Weights of a small GPT-style language model, trained from scratch on English Wikipedia: 6678 steps.
Each number is 500 + 40 x the weight over the matrix's rms, rounded and kept within 0 to 999. Layers, rows and columns count from 0. Numbers have three digits each.

# gate: layer 17 MLP gate, 896x448, rms 0.122, rows 800-866, columns 192-255
# up: layer 17 MLP up, 896x448, rms 0.128, rows 800-866, columns 192-255
# down: layer 17 MLP down (transposed), 896x448, rms 0.128, rows 800-865, columns 192-255
gate800:519493512514462521514543528587491521499536550508497415459457520471515561457496492476498550393525458443557432536493483510499489444444526505506416514514515545511551512547484458442560488493563480
up800:548498472473481504485463529455488610489503507444557378478536559478442493537536587468576519570409524571536503511459496535556523504516543477499509533524453431411544459503451489520472441478509435
down800:508420469383477468468526520474501484491548501511512516535505522573423464455532527569478568523457557451427486494520484443481526474519541567520492568536448428559520548555479468475489505587524529
gate801:510502516484609529485438532466520502568469494465551496530470515514503487509495477485514497476565507456476484539454463521485411494500433504485466487521469428559531472403396454448479518593536532
up801:540533438477463464507528518455508456449452537476490437507559457513459534482535478524470536478507492485550487489526562468485505550537503473496469510507464552468483506535522572534486525562463529
down801:506509537449516522458581464511457508493485504529475517530510519494577530463514444449432512585456519543556534476525468535458457517513455460546477469543491473575518452538471487460531518498499528
gate802:503485540479464487536483436534470532498503462520556486547587497511495517517452459527545498375524515531525487469452527556521514530508441541463473589519432559489493435515506447453464484593573463
up802:538498484519447468545508537537519474519479548508509482563512509479427510523457565471492528464521549529542521472478471515550526441530568510506519441514452610534442509504518605511551381492542438
down802:497528483519547504423496488438456496508488505531531486513581547520474524509481547504484521588463488473545538476562537470464499467547537498486529478530529625592552500491483526483599489470553497
gate803:530521512471524532485564496530537435473518483529543496499531487474504369491526561509528390506458507551478477467539563521576515505526512526479504477509468500471557487591485433389519494498479450
up803:512524491473429434529467486548481464500428543519530463513500462533509510567521528530540423465532512525433544506566512444509525529499469431509463558522523566512546458519544510505498542511450485
down803:546509487460459538579427376554513449553460536527477542618434521474488505482523478414445444469501463442537468544462473481537512497444472504459581511467492545541517499562470485517510493427466419
gate804:533575594557471488579525459469534428494488527550493459496517497542492455480496551524475524559573538454525482444529505513439485485467494529536482469488523495523473441548494504496442460632471456
up804:467550506507449518527532555469513434528439441396450410505468562580544511455557473545592492580462560501517490456447567480499415483506448521589550464513500525528513465505504474482482474496512493
down804:427587573491414523518442507445469463496502490453490525459466490498573461473539520605569582539453512518483444491513500511520455467463483465507511537507461559466467519465486477528474533484488516
gate805:496527457495509561493509481559568504546482494519483561491518483502525535498529459512545411489545510490548513587515508446536429504507444466576462488499507471495560480505622467547469503487484460
up805:479468482455513468466461498545518484434453471557452430496496524492429471545525493514509462537547528518444455508470514522520548515459539461495580446522524435444509557473479433561551519418496417
down805:485449396543500482575459489578514468493557573541507473614527441414435462444481532486556535538481565450477550473511477555471460476508543493486487513496494516527511506523475464497492448482526568
gate806:506505583467510488531475448481486489478424549479476516501519469467562485455442464463579547537469480501506505539472515504487491574431473518482455533581509548516568509527496520515500510494506509
up806:502507490447484474464521533422531410448515443536528513553504515437490461485479510454437515436426524520509536543450498521488494496547458560505496477466469465499446485466392512480504507472405478
down806:494617419527470439472555533530475480495539501494525476506473497502542554602488466453423489509548517465514483521558433536428478459445524477463421462507553456512511481576436463490525531516526495
gate807:429530510537454488472480452487546484454467575472585492493549484513477552481483450511444510517508461496551536475514470428463512539438473511537544534539459590499535466503421486476553462467511549
up807:454499567551553480411524507379467510499481519535515505531488521453470460438514461573499564509433526497510555512527490455532507499499537505496552488462520482468505472517531445494566452436482472
down807:609452553479517481511525549521417468528523572504581508564479491543485489519460533476485463560497471541477442432443538557518547494496469469486478538503529499490496497412475526529460479463521452
gate808:479516541558434527495503517492512469447522530525459580511555493579531434513518463603541524482491553492436457418470468470517492491577426434484489515526469530556493540480489498516569523523514474
up808:508469481638551528569485524511554528421484425551498565463408516527515476549481507530510511500446516493492485525499531505477450521499459475454483538454498570541430548473553488453411521563508440
down808:470512446526548478476510500510521449544581532521543442454531540502564499454470452549528516525527454524507485443522477492511545496475508530515555548513483481469536526455540535506519451409557506
gate809:481444448482562446461446566546471556516538467512478485508574471472414514512452547490540481504523436526503502525441525435584524500490511419465489522499467521438532439484521506482484569452504411
up809:468549522535420433516479452482536472463482477538534479464494477513413544516608485489464464464471470548483499477532506510455505555534541487546519614464465565499495554535495514468496498427456480
down809:527483470514488515438452499440552490519511516568509531490485485483521592444456449483523550475476424569542556461420500552507484513479519540523460548515462577457502472457465461470519491563514474
gate810:545568516429476599500521381404480461477482524525510483543405484469419494509587486531512498476479471545495460449495485518493485475459464491365494466457439516472512452496472498558539501503503523
up810:527567446564441447497487526463409455462527579520510505467535461526507543549562513500502535493503520492438481475513451510441463528493546463560480421470470461515466477480421515494593493503518431
down810:532486538497534568490549509459524492473585463514480460476498526477433434510588448499481466489581547432453509482540489509474474396505503431452472394450493389494468406534534461468532512527485497
gate811:492508466501509500444518495493466588421547494588492526404579520541506511536534474505531512455486460485438620497517482448518499447550593507490545524530485546471448489472510475478486474477529515
up811:514579534447548450462468549454500434486472467478509444485460533526452473478574497531495407497556523594495492544592550540456473423438474409498519504571473521544461513457532549519480527484527453
down811:494482455447553559548498472528473517566497579461528441521507462455519455569446517507576508496430463556538486457435488497534574485470568548524460468452507596541474520479489509495548459504488478
gate812:511420501465495533447475516477511468482477492447531477515496422522486464411549492561560426445520541504532532557501474507540486444533495557501451535499516510561436493473494505444462540416460542
up812:491482507509516486493445483491519485566532530549475477442559530550484519537446543467490507530454533515529488443425490507390496520440525465583503483501472514590591477481493449506525507467436440
down812:524452493490519496494518523528481581530440475482523430493507578484360499450463452510463507446432456444503479552494571536492506489508516452493479449496533515463490590532473511507527529476517547
gate813:528484566440510509544545573553529453460414514513545445515507517481478532465454519484531511534466493504482486544503623525488484528477532484449436526532533515495506438477485485461487559453502579
up813:451492461493456533626492454502520515466444493449536467497499438482524466479476479506457447422488493468558496509515585488482535512507511512474502526528484511486480479457587534450546585520472533
down813:533522507424476493513472502520483533496473461433466537510566474485509562477481502583502471560464469487487542579441538584534467441471447511455510488465548449492453497516463454501423502520502519
gate814:555447521472557477497545452477530465546522440503535541450581473505489497488426454482494418481528571518538511519495538464483463472443450503433479533537536464528494533506507520593422451461505514
up814:481493537544530524487480455488447494473470491541523546445574528521459450445510450534528559449481595429479473481516545508510498473499450530430509483515493545545471604490507543494439477480487488
down814:428517482452471527492480493535472539517490520462451553487519468513546493565461482463524556515481518504521463495565503514506470425506512526499489537549441538535456538484484527496452483497498503
gate815:521564538505533464533457494468546486542480438533544477445491551512506455491506455515487512488551510498471419481409537467462444469497513463467543482529537500445453568453532536463459545546468507
up815:476535481513449598494489501487537528515531497460562518575512497502535556568550452486557498442479479509553453566471507476475558513514518440461540503555552512545513499521570492416487531514491523
down815:490423503492540492479550454506579514505458519494489508475481517515511538481567472513489546549444486500493508514510545478492521444499591492512519469500546542523525489439511506498529513532474494
gate816:503526524470498505530512533490572494425460480495492491494447425559524509521486541496546527475469543571524585487486488489437515520584524474430488446559533497524449481525476451453466472471458535
up816:502522489477512565519478553520520521508469527533523495494483496523517574511437516532477514537469539516467423508442459486471483462492502455498491475537599523507534381545458512413491497493470397
down816:533582554501543445473547505521536498557542505546484451542518529501550492485493512522488505468517514516448489557556520540618518568441515567558495475503449576407529542571501495486504542456456530
gate817:519501433481467523455496486532533538503461486539480497594536578478516499513484428493526566497497529519527514556492491456479461510471544541456539502503446558417589488487501502587506465503493568
up817:517421467506614488455469434565432446501523467463584460498462461516549520523496526511499506489525499494401486442519534509503547546536490476443448555498495441517465505554547417545515480470472526
down817:468516478485582464489415498443538536490564510454575510537500491494524480427538520487618549478482525463545475434536489500500527539496559437507501472499435526454471507525421531497434535481515557
gate818:483436558548425547511477484552466494542566484416537470480532542526573506476594495491480497505481502506506523491511448465396493559477551534523543509517525495466468516565487512442550474487582520
up818:518488525531494555471450523538453473478499515521557486475499559481552482526545504405524619515508461495453489567588503445521476490547579495449541487449494537491434526555453564539438484514522508
down818:455482455533464564499493449427428549425514533509448456487528514512511494533495493479442557528495495533563433490509517570525490530511487506450519492483504451499510506526491526531504490521492522
gate819:503523430485408478485492498543446463480496508495505481466484547453427530486516546490516501523446480531525549478485510542537538557470508439489489478544549417479553522590478517512513490435513513
up819:613452511574545506483482505507441494437461531519495603514430531518473509475470483538508520539489502536510526505446494531542564548549555542417500503442495522465579486459538568420464629487507457
down819:540501546472467426550473502559560475490474518531546444512530518503544464456433516475459478546489528546476525472514470533513497534500477631503589489453541468470443510516570553460493494471475518
gate820:487509493485459490483471481496481500586445505437526592507458533448534543602497528509509459424488525439422522501508565440516474481586505455546530502489493491496476583526526482564486502492453536
up820:483557535533483549546501450544408575478525444442469606546411559501497487504556473523543527598460470407512518538573487444495499479449457596541573435520516491459459553506521507528482546473454518
down820:468521510538565481487454535464471524484496506507486466528483442479534448591465503475471504553493486472542474587490537501559489484431518452515512452501590507520444561529440516529468446470510506
gate821:446542555482508502451484430512467498482556568546548602469507478523476444494467493412451449527520533541461498509517582484459512437563550496577544516542464399543484529515458506455499520498454544
up821:502492566531573534464564513435548548538483445448492471466442549538509471499446506520526512544541537424575556429466509528489585519495447521542515485534455566496451476532493538507452454536504504
down821:564497430556499540555528506547493509513481547518456536467484484510493550497540484548514489453519426441508489558484502448479462548564467519486510515449447501470526526546503486506469465488602461
gate822:557487576466542536484528486489543430524495477521483488440536537575478456519444557574522502504466485394483521464446569501472514489588529529463519511458458506472483485460435539487539509472514515
up822:495484564414502503494497452511417519506501451519509545494470515501529555467517473589521503527523496515514501526523454546600519447546531514537518507496574486570500535529530410424494468503469521
down822:460498437510454558557515480630497527507448436456514541515471473474504484510438464526527518491556525516469573473444502482494476442414486573483475534530489476548452502520494504477433454567457562
gate823:510522450480562430507470493426463502454472605485482515571450525422422531497486557519479476545533510477424589444509540483501464509565482472496533513519424510526563551516480523483445455553494523
up823:549539520413472544520525551432494486541498500528511470488538483420528516512581542573480475485529536486473592465474484497508456465536429548528476519513556520514513519597479480509470500502504544
down823:456470486513515487483505545442439519464507551488484530492470508541559479523512472541433462427512485495550477495556472489589522542480523449522381441511459451510571517404588500573568459508503513
gate824:477549509509472430515458443533467542514493464577463502520495435533566440495420433541557520562487477471491478509489497420545487504514475503545459521520571529516567450524426462503525534521524534
up824:548496509530518504467473514529444583447587453506482497535556489469494554471517436476524548448522450519482426448517435476506503508452487468516493510494622489499576529490463563541505526449481468
down824:498427500497524526548442504528519524459466449598520610507527595508473516469513481500487545510554607454464444598493521455510501538442471514494512528503464558526544508527483468429529494449556549
gate825:491550442552480487552527531457520492418515495590480542515510479454536533553536542444540548514450449461464527504528423478507420504561443560495569511455520599543522505446495499459458473536444538
up825:476512428426498524520478505462436537535477523548502523502493526481468523530471475527460482451570496468466540511514534576441497550510612515495453493554528482494505514469450548444493545470526462
down825:436446559479438437443548521425481548469519488494532533493500499447429422476483453406460469501500480525506485452525441438574484531516466535485547509528514526466500499454515502461506552511511498
gate826:511586498597478464567524516503556488528484572571458456501479485460544548454545469509484519507455470547462558469493523538489445473486469508529436551550433555443475500532523505449500542451451430
up826:424513481381523507421515467552505494527504480486467476604495512508524522530458522461498499509550497426453459495485489487571502446541543481450508502478592410497489518525480476570522555498529540
down826:515420495439487513610491474482526562474519354469486561526561517507504470510542498519509498440510545499470491499560489503502460558493511451497501543482434540480550516555550559532499568427547496
gate827:551511461501532566476511485526454519435491549509517438504500435530517559474498494540541509509570444427526434542541448510446500454498530519423605576473450444522460433497515461424504544420455526
up827:543527559541514496515517492502486524461581509467432484528489535446523477433500525518471475534443516552476517420518500418536509551514584523422493474494521507495525527473492518542557490505471524
down827:493538540502537496482485473485584446541580529542604525541487454494525510525503487498484501490448488509476518484587492517488484524567469514534508451428491554468473545503521477585538480453454527
gate828:446451438510445529516456465451500537540472481474548490486493545541437491524499516557496549487532552545539527488504519569489515517468457427554528532476541503445481510431509532496522511533540480
up828:500509497503506527474477507500536501515479511490505603467602556505586488512502519485543442505426454476492470440502488574548533506451493512544565440443568430502463564474494464483498504597481570
down828:484505489558513531507465518523496484492490567555513506602504451457534493455500608509531553485498505539543578443427435559454551445454519539474514545513510462556473533537476547468487479479501401
gate829:545527544421559506587598451498530512521576474491466487438561452489535389515483460519529510519444416510441485543453448547574498508601492495518483505450505507467518538480503538518563604539502504
up829:556489475517584538548509498505543496486509528484496436460495534493523444492588516491481491490511483536369521518502454547461547474608537464538575567509495509497502469555485539502537516499497520
down829:486509565441504532554484553481511497525563483456536549577485472460492533510460556466527455474485414540567493489533521514448512498397487474535460435572450503504507460498525497606435541559491527
gate830:502504472490463557517437429511483501490524513543535569505472460449496528484528475484461535522533504528452476469476542524580487536508551517435568606443503506544514508452548466415460558478550444
up830:454520527494476460568548474484487524549483560497517550450477394530446482393509504564459543439467481558568483506518511555501487439573528489429575480537510530570552545523514490482456560457533487
down830:461478523484487505489551449454525512468582513557498591521533500533543504504545526453459518503484503511363457540483498441501551488465509433526457511496450505485614519619514445515552502489484549
gate831:474478482521506495431540518559461495464429471460505457570454518500448491587470508556454491565442500511466524452458439490471490579515455474421553555515524552499545523525464461479506478487436442
up831:480501536477516555503543497554523579485466540508521500463516528524420442537493562501535429559567516497557495463515501431448482538444428521486505471466568512518506460537490498461501510444517505
down831:508525544484484473573448448517459521483493510518499434527456482531462478536444498485451537480494462502464528493509511537498494489553479481531486439538475490509523487443481494542478454566537483
gate832:519424482524447468501445521460483508495509474492438453463552537497483544490477442560491541546440546538529517503514504474485459533509503485511543476449492493442446562525479489568448541518469493
up832:472505583501504467449417529545407503478436505493435499514489474530499448450456502495554473470545519556523478555535478533536539454562461579571446490483594504522501587507461426438467507552544494
down832:495513480504480527472537501419527489557504431489496603498458451531514432514515479489476513514499472503486446524545561506526458508468571501503470488415453496490575453530484458452444541483412499
gate833:477499538428499458446463515566523492510527535445524490515468435596456493438562498584528447483486446556538503513519458532473453484453452507480426541553490573561486559522523486438503535529491525
up833:495527465480449512531472526594538544500504536525511447469495511471455522466522505572459512436457437524543460512596523530460499518514446530398478570468504421501501509502471457543464518471522529
down833:474443472539572483509552489414440500496486490467543517520503509499551456552473488509546500525503492522467489487517476542591529497563469449509404452624474455473557466534438472521434517519466525
gate834:508461445507536515506533503514465499526472465446448477450469496530473460477506549511418462541447521426537474507526524487447507471511506482535527503559534473472489484462515543496492420574511461
up834:535477475515513500489479504446498469550496469455523574449518529454503460532490496515532549516493466515552477590439465452375471509549487564609492488419445448443530527512495553573492530457494514
down834:550521493493489498528567500428492465497505460474443520474454474483485451492568443526482520474519446471538479551584427527581488516423484568522520413518493524504554514554487484496469490527440507
gate835:519557523435500492474494441539532510531457532451463440508536509558522540513481457525536504514549521530498565475599534492554589483461475566462518510476476480505494578529509522438483548483537385
up835:518508498521625507563556510545420496489478497517571488563494565491463477453493497457448469508454503533539436530512526486469436518496530493602456538538482614424555486449523522511536496523517564
down835:507494486464486529494474560474479556511556557494491534536494479504555447476493473524495525492499521528520532461506435474469540472443544486491489496534522472527501514586501522509443492519509457
gate836:533479495503536540449580485494507394448463506484423492482503458455485523457521464443479489508451523547459475491504461440490528533531530484513518497549466538550484490489510448493497445506481469
up836:556449553503488487455495470524502526515507501481540513561453575499496428541478449490481507506511548456555499419476483489504475486473484505468514480540504519474414505534584468498537441496465470
down836:438506543483525452527472474435506499512485447422545471432465522458450511489557485523452474552510558501526464450461424526431415524531477504485491403532478467474497471477463452551437526457457535
gate837:523545501480549454456537484485550545508528495476475513482589535498521433458531492485446470547557498520550542480487518534544458498500503598522489531501536515544549542484450540480480537496475505
up837:476560509513546545533515505572502464407516499551472490486486461558489523536481504502498449454472559476512465552574504430504480492464515483496486508453458518470518506520544484482515509513481558
down837:476563503509481529486446546464444574509464564503513559478473502475526488451539517517509461440518430492558400463486501513509465466493505467511473503508485550475480541535558499547495469529451484
gate838:503574471514465533556496608498485447494479499527438478487557512525553503513542473515487486551476479508481516596523476487509486524469571449552450514485496488485484432525558486470501422513547497
up838:502520542501514489510483550531428519510602537505519449435537591458479441461485495465449531552534538570455500584510472479475594537492514504510523506477492435510509507561529558568568487475516524
down838:548551456519542527516481516473518508489517405472522452494450491433425473485488453496446460541418519432542536482444431487563507483497582481479445505509507475494493530519442536526505452594498540
gate839:474444475543470451502556539486504567462542569535536471511550479498430521527540480464458485488499516582520509525523447499471492485456461515461445536527433507504560559439476540492602539514427458
up839:513445482509533439500478469476513505517486500614553465526532492578452515521450467504515440487486536541434559483534542471455462508454506539536556453475429504494470580491508524558498575474528499
down839:450476519518531443541430508496545438481580450500588551453472500496427488486509472559481439470486488456483428532457530491562428531513480541543504485517445544438415459448492530487516496478472500
gate840:488509545506555518459548523479452462446507518486474480522546460527524426404538491449570486529480413511504541501563550496456473528513453484498473513520472531483514485508464538545499581497510520
up840:462541450534515458502445550522503509536575533463542489544441465485553548496426480533504519473550522545528459450458520510500468538470522496511542449484524437519419524466561488422514470546436512
down840:532507485544408489440510480451542554443511478482525568509475515466459452489450431464551469458481526485495449557497515528542553480472540491460540461463474550494541505501411486538487445492495544
gate841:470596473533506493495472454534548557455535483509437518504526560460522515461477504547532553518473482502581516501526574497516523405495487562484484464519512482479467464560517486515497501487530457
up841:494512553457484493476522495442516463496500523543554540488523485598477558486490504472516439528559533538461489522444465538474552553534535474545503487497483468447509486536529449466572475492504479
down841:533473527533411530588484490615581511496513481474575558523486483474539545457537495445531513523480498465488527498508466464501546482483513510588477479489446584511506525414474498528560534506505500
gate842:436462501515482435491510532436527497474505578540463514485572488596583585478447528527442506508562487454473479500461522473500522531480426442442536554511495560535546560495497556471469581507584475
up842:506523504486481526495522501432498521511509511505470524496549500558532468564475583556520517523493564460545514442492492476501478497508508547445541458506610462496491490561475461442516611465447493
down842:523477506551500503480548485492534573513499499561480566510514520421545512491466476421493535486492518516484551442446547492457521504569478487464494559502486511541527551473523431533493483528455495
gate843:502539502519541542564495499486471404461435460501531367392488525507572519463482507496495492498500432462568437565520557571517503537375547513464455501463550450495495468542524456501480560519448449
up843:512488553487519490495523489503545431465528482436486513509498540452570494479472460570503452437511551541550491499512479607481479475448493458462549533431571586418527474525481484491409491464477484
down843:526481514441525520466561489524467479552519566464508497461353477503502475512558455484497509492569450518519470531511513531518577457420527505483487505472464522458469498511502471495499540438501501
gate844:426513636446487511453476501443478494513492438532515508491564560420489554502549481543470436517482517514447465488460557435487492548568501489552511505448525488470553569572552509410555519536527528
up844:528436581418571447463472476413559530505520547458501391583403514510434506415525525554581540472450414534508495529511460462459509493529460504519521459477494497455468478431517484550505470472478546
down844:490479486554517442550550463487484379472552474535518500557467406455521509452481517527574544433506483462442489423515448535551467498431574531605529452543446481516505520464545440505443504487482514
gate845:556499496514436525438569515517458467519502562564509467506528519527471495578571469518488504516459513519452574463435491457491543507461537541463465471462517589559483525379506508507518461470518520
up845:508489447459467470456524501414502473521422487541540505473502534589560491510570490539497537502476519467505515526484491519566524521539458503494515452496524450551478489428506452560484542489546530
down845:455469473512499549409459494491494450540462434468476490436489474502459476500470476469500516545540550565534485531538499433506515561478479504444536533470516474479522491483476473516477476476460513
gate846:587538548456468539527488501576520499502521472538535497489462510491485478495486488509571477521438467466569472507473533524542439458473505457534527402524504520516445513513541580496428513524511510
up846:465443503578503552512451550470568554529536562494484501482439545520515545509459526517485553500418537484521482476521422472434505470519524438438484472539483478529466549467551498505515531545404469
down846:467537425472546506526521501468532467538456525509507535529474505461471551510493461533497514471519521483526520481512474527472480429578456498505541515551478473493500495548463576500499488501469528
gate847:536502528508501475504499479515534497464448542574455430468458525508427511490545485489526421497445514514473595449633515471502457535519508565493490461449539523550612502463503563548484486486553507
up847:465558443528451507510409458579528455573494469575464522478528539548419512544511479485497480535473510534501511467614600505500493584423404496485507419472487490484533470502472541487509504499480462
down847:478522529515480505526492485488494466479451493442538486488528503553499508553572569525500545465498489576510545501512389557438414533505503454477455469520463438485516515581461514503465509503504468
gate848:581502534531462459453434560559513539504568513536554516545564473441426479534527568473476524424501443498486507475444483457471486502419481513503497463533498533522470533559529557487572485480408502
up848:497534503519459540474435566572485501487505493559510507472497498457419502539520532466436433530442463535454547509499434501530563552558467498484470513493473495451459560524466501442488486589451449
down848:459558498507513463475509517502482505516478512543395524532509428494508521536482542513600499455432539475504479487527565555471502485525398506545494494458520482462440524520516438504490487522567546
gate849:571493527536483464503492506507495521524491482545507524523552538525476529576474473478463587512562507497497527518499487582525456446505497534504502557429501506502575401555543468493462479494549445
up849:494508520492509505471498440496514482480486475549528526512491368547538481522545532522541496483447553548503478427473545495492540542499556527518454558504534546413453559415499553522507564479467507
down849:485517514507468530530525586488428475502436588499506462426493540563501528514513447516501490474460560464462500491478520480478455466518606521514504489490451502484539530556508485514509454503447468
gate850:456471459535443551495491512484506467489517452554475560501557466405507538489466433470514527519502444479442551535478498499472469542469439554504477474514556504560536551495512451461537490469507484
up850:531513481449484495515588513506550550456515480549519474454507521440448468535489517502537527502511494484543478553466583505436521460498497477513510480491479470516526490512500554486491530475459477
down850:491460516438514439519484543523522468508474531475496520489511451485489493493548481483544480537441468496514566508437426519478453500516502503504568524539518535507442525512445500462510502421438469
gate851:433484430534507448501508472500495435492522489481545533476519518500475525554468484538442492514515491539479489502484591517471383492428449436500480457453496551520444488551471463480535485525410488
up851:529518480399442505510452541484530544464497533509502480487492524549519480485498494547529541472515484481554487538444485518556483404516403504430529584469480508511505533535470425516533492476553514
down851:519546520535419550493450472501467433503501510524485492458449491486487550534542526491505494555466490537502506548505476522403458488467439488588555524486505451552412457552451491392568441471542516
gate852:468533490456563528511458463530488539494508499487508476565481595501537453494491476489447496541457497552497510477547469483457527540508507549496456483555528420570525465477550488450495494491481554
up852:581404408514416520476507517471516489513535507484526463520470499463474580510485503493509501557598500495487569478543562567487503489487501449519528431488450512489379543481443489510543523493459484
down852:466474495496412455463492529459487551590523451454445517506447565482553492534473487548506471529497471592527465518520488541435464611488473492442530499479490543496529494485545513535527495540538515
gate853:467430505506554566514566523525549497521505471475508472545493488468471429459543483525522491530441443463483449504532527475478504520475525457445505458518519548484580538527471505483416524477482451
up853:458509444543474454528467454471482433537561538529496455481540480444486498446481498494489482444544499552500499535522518523513426470459503498542444516529496496461496439491455506438570521528506569
down853:498524499491442467541448510536514484537433473480519536508512469496457509527525541458466530483494544521468451582505514467462488511550482480522469487447557470492504580489538467483435510546511570
gate854:500602540550519431536466423513521499500499537489541534490482514527494528494501537567492470481482559540434514539601470458522505456514552492556598512460448526503467505443500511487477562564503494
up854:435486428436484599511611541450530464477537443522490468455558466492503523541473532513443513474473442458501524456491463505528571573485521503517456499476542541464547565577584492522498496506509485
down854:503548398486438545557499533498512467504488463449469412459518481551605412511515448477501467513444518488537477472530461496459455461476531494521445528417545550480491555563488517539491437497460456
gate855:488473418519462422599535570495558486523436493450542544440535539562500565563528488501496483491511471520451469505488473459491435471522489499487450497441440490533500507482498464480526541478499461
up855:493471503497471436549544540556505569512512472483551505421506490527558478537533489447513493481496513506521466544470507465474509403476511484473489512403443437525502541539509505459473517506505453
down855:543437487509467504478484458471454500504516452400447465517566528538514431493460568541490590477469458465463534486452510505528482506528524469554558470459452508533477556484477485539480530512457539
gate856:434478494501510488528514446491445439507491515462447440464439484504528518492494513481506565510400471458487456539477516455418498438420475508550451560589466477542497522513496502517462518526464465
up856:556493503450523523446535485567474475524497497491547529464534478511475512530542543509502486475489420500531438549504492471439473423494482475438433520557512447516524462475467537555542522507478403
down856:541556506516502551448583452499526497483496477492549558415462498504538481557501516514492412496525449516474478507483524445545564516482446452514533493539518479537506561462520493457514508432610506
gate857:527486362491500483486488529458530492447504454580533451541523549438513518558518492511496487505553461511550481495503504434484513470572519475485523532551522537529538469517535490447492505532576528
up857:558473488525557531533512503538563515515529470442505467493432541471537495509499507463506534493598461482562511505513492482445510438538498513483524547513492448494578438497480552449511518469587485
down857:495468481537484557519495598414593489480519545492566523451436515452434532484554547570484549512530554513536497506543475461498411454438523506465406541496549536522527489565456552495529507472513486
gate858:530531482479442510487510491546435511504489493503490532534490502508504486557483504479482442501475500465486527561485532430454470407574467491535509422501450467458519562597405453521494536507544532
up858:512514477434484477487467467480532492500450579501514575535475479560503493498546508463535499479569526494432510530493523445416445507538511499515539531424470541537536503500466508486491477462534520
down858:531529513497482521528448510447502545478544524453461472473522487461520535512566476484515523477565528454486529529464537530522503521484499420476552506526429487484528458540536478450496462479462464
gate859:505474536468519561529461476483576424565478456530504472532450461503589480507527522506480494476516532556504474507460488538520506482460526436512499483464452513468448473502491531501449429575534477
up859:494536534569486435530524524456485457566401526478479497494523535556486504542503513564506557546500478389491519514467542488582440460487541535483486534484495486503475526468576501491562527505556578
down859:475542501452475434511441513522534475509487433459442536440398499493433495481484529481489505566438449525522512530588515463519459533571488562501545510592459538414481510472509442422450516470557471
gate860:370511435535523612438462588567581412439555520492503458543465473473547426441375374581500529438538299452411552531476460507472464521547400381467517601489429490509443519444556661467581457433445448
up860:517498500512491489463482493508484520537491490485488499537531482504507513510546508446447494549485548538498488489498545517539509467499550511494523474466502471545557474537448444512481507518459532
down860:439453458512483510402432528537476372452518560506432459543436511392600446451440411526566546460556377447521466486486473421432538512545366483451503544551503525441442493424610606497572455449535388
gate861:406478491459423470484463440545562483479508469533456567495593565536567469463498562479514484427509475497472493531436454490512508464475544482426491400527486552552561434499498444544459487503523501
up861:596514428461584488500483397468509569558549579530521517534438450496527470505385574530474458576477496512434538461504506549487458567570525463516513520537504465429430454490504498488492445454519526
down861:509503448551494445499572532476458511444482448486509497523426425472509512541488469479431495500491546508528442488503522514504482514403481517442449578529525413468479518511542474489481440493496472
gate862:577565517473537410490531545472508393462560593492503545444565502507559466521475589519510470459480515476559461513494469509472460497486536510533548459555426454498467561506469504548492480444452466
up862:467458505444430509524475526466525472484497456527451465498447620511549528531534394534482596457554496476522571515398492527520485485499439458531521492532528532602530506433489446500454513479469486
down862:615584493536540522549505533531537494463500501515458506548448532446563504522525499533445567537514519508494561489472441526537485529518537522461513427529445478494549589569484490524532534487465454
gate863:508522536474421426538562503510458523448496519498492525468494513525541403499514458448556528509470425469540406577451506506539491499515458538510471518503507470583500551468503480494486443423531515
up863:540452477452593461507494546560470432534464534492489531567511386550551451494531521495505561506482545537531579528501460513463521435551437469470476487557491522471507550459526505585476501538495460
down863:575532530515457519432478414484507433511546444498533475572473495482467597519457594486503528549435482424533571513522446492523470472453472494503487452456523531507459549455467515526498526476467480
gate864:534509485520508555494507487486499526466482499497499504520516489582428485467501517547546535508501510504461502536421539472488492557390487592453505517473488541510476556535514463515524490517485433
up864:415512512447482546515492488539529484505486480449477534499531534485498454533471453478513487503477537537459473544463543502487553476514446511464477459449530514470485522456518510564572483490520487
down864:442481476470437487546546536423486472456488564480520519523407496531537530404533455490567483477457491515538523497513523529460467537476524447492475493544490503489520467550402489590495552512581577
gate865:509516550500491429554504485487518477525480516491537576467546569462428481493453509504469570553530489531419401572477528447493526408451535486440469540421501508533546472518504481506478432548542563
up865:475522486586503605443525436534464524528503468509593505571503449541564494451529434417505364465496442491464461517554513517535535513460516503508535445459508470492472489410453430500589472487561538
down865:529451447422451511492540422524532514493508480468447443551509457466433488507482529501506514505455527571519579489488559506407479560452520475469517504482569444521485488446551537562500550527519463
gate866:532476496552542562473526495455502492473470565550465421456500477517530488562506478591498526546492502523505508525533447485524518608503540420463526523516601489532538548520471453460456500493414531
up866:529551492513477520629496496487464526430518500498568453546560455540502458497394538518520563504533499507453545532522449520542471559471494447520504492478491493487494497479411555560518532509551544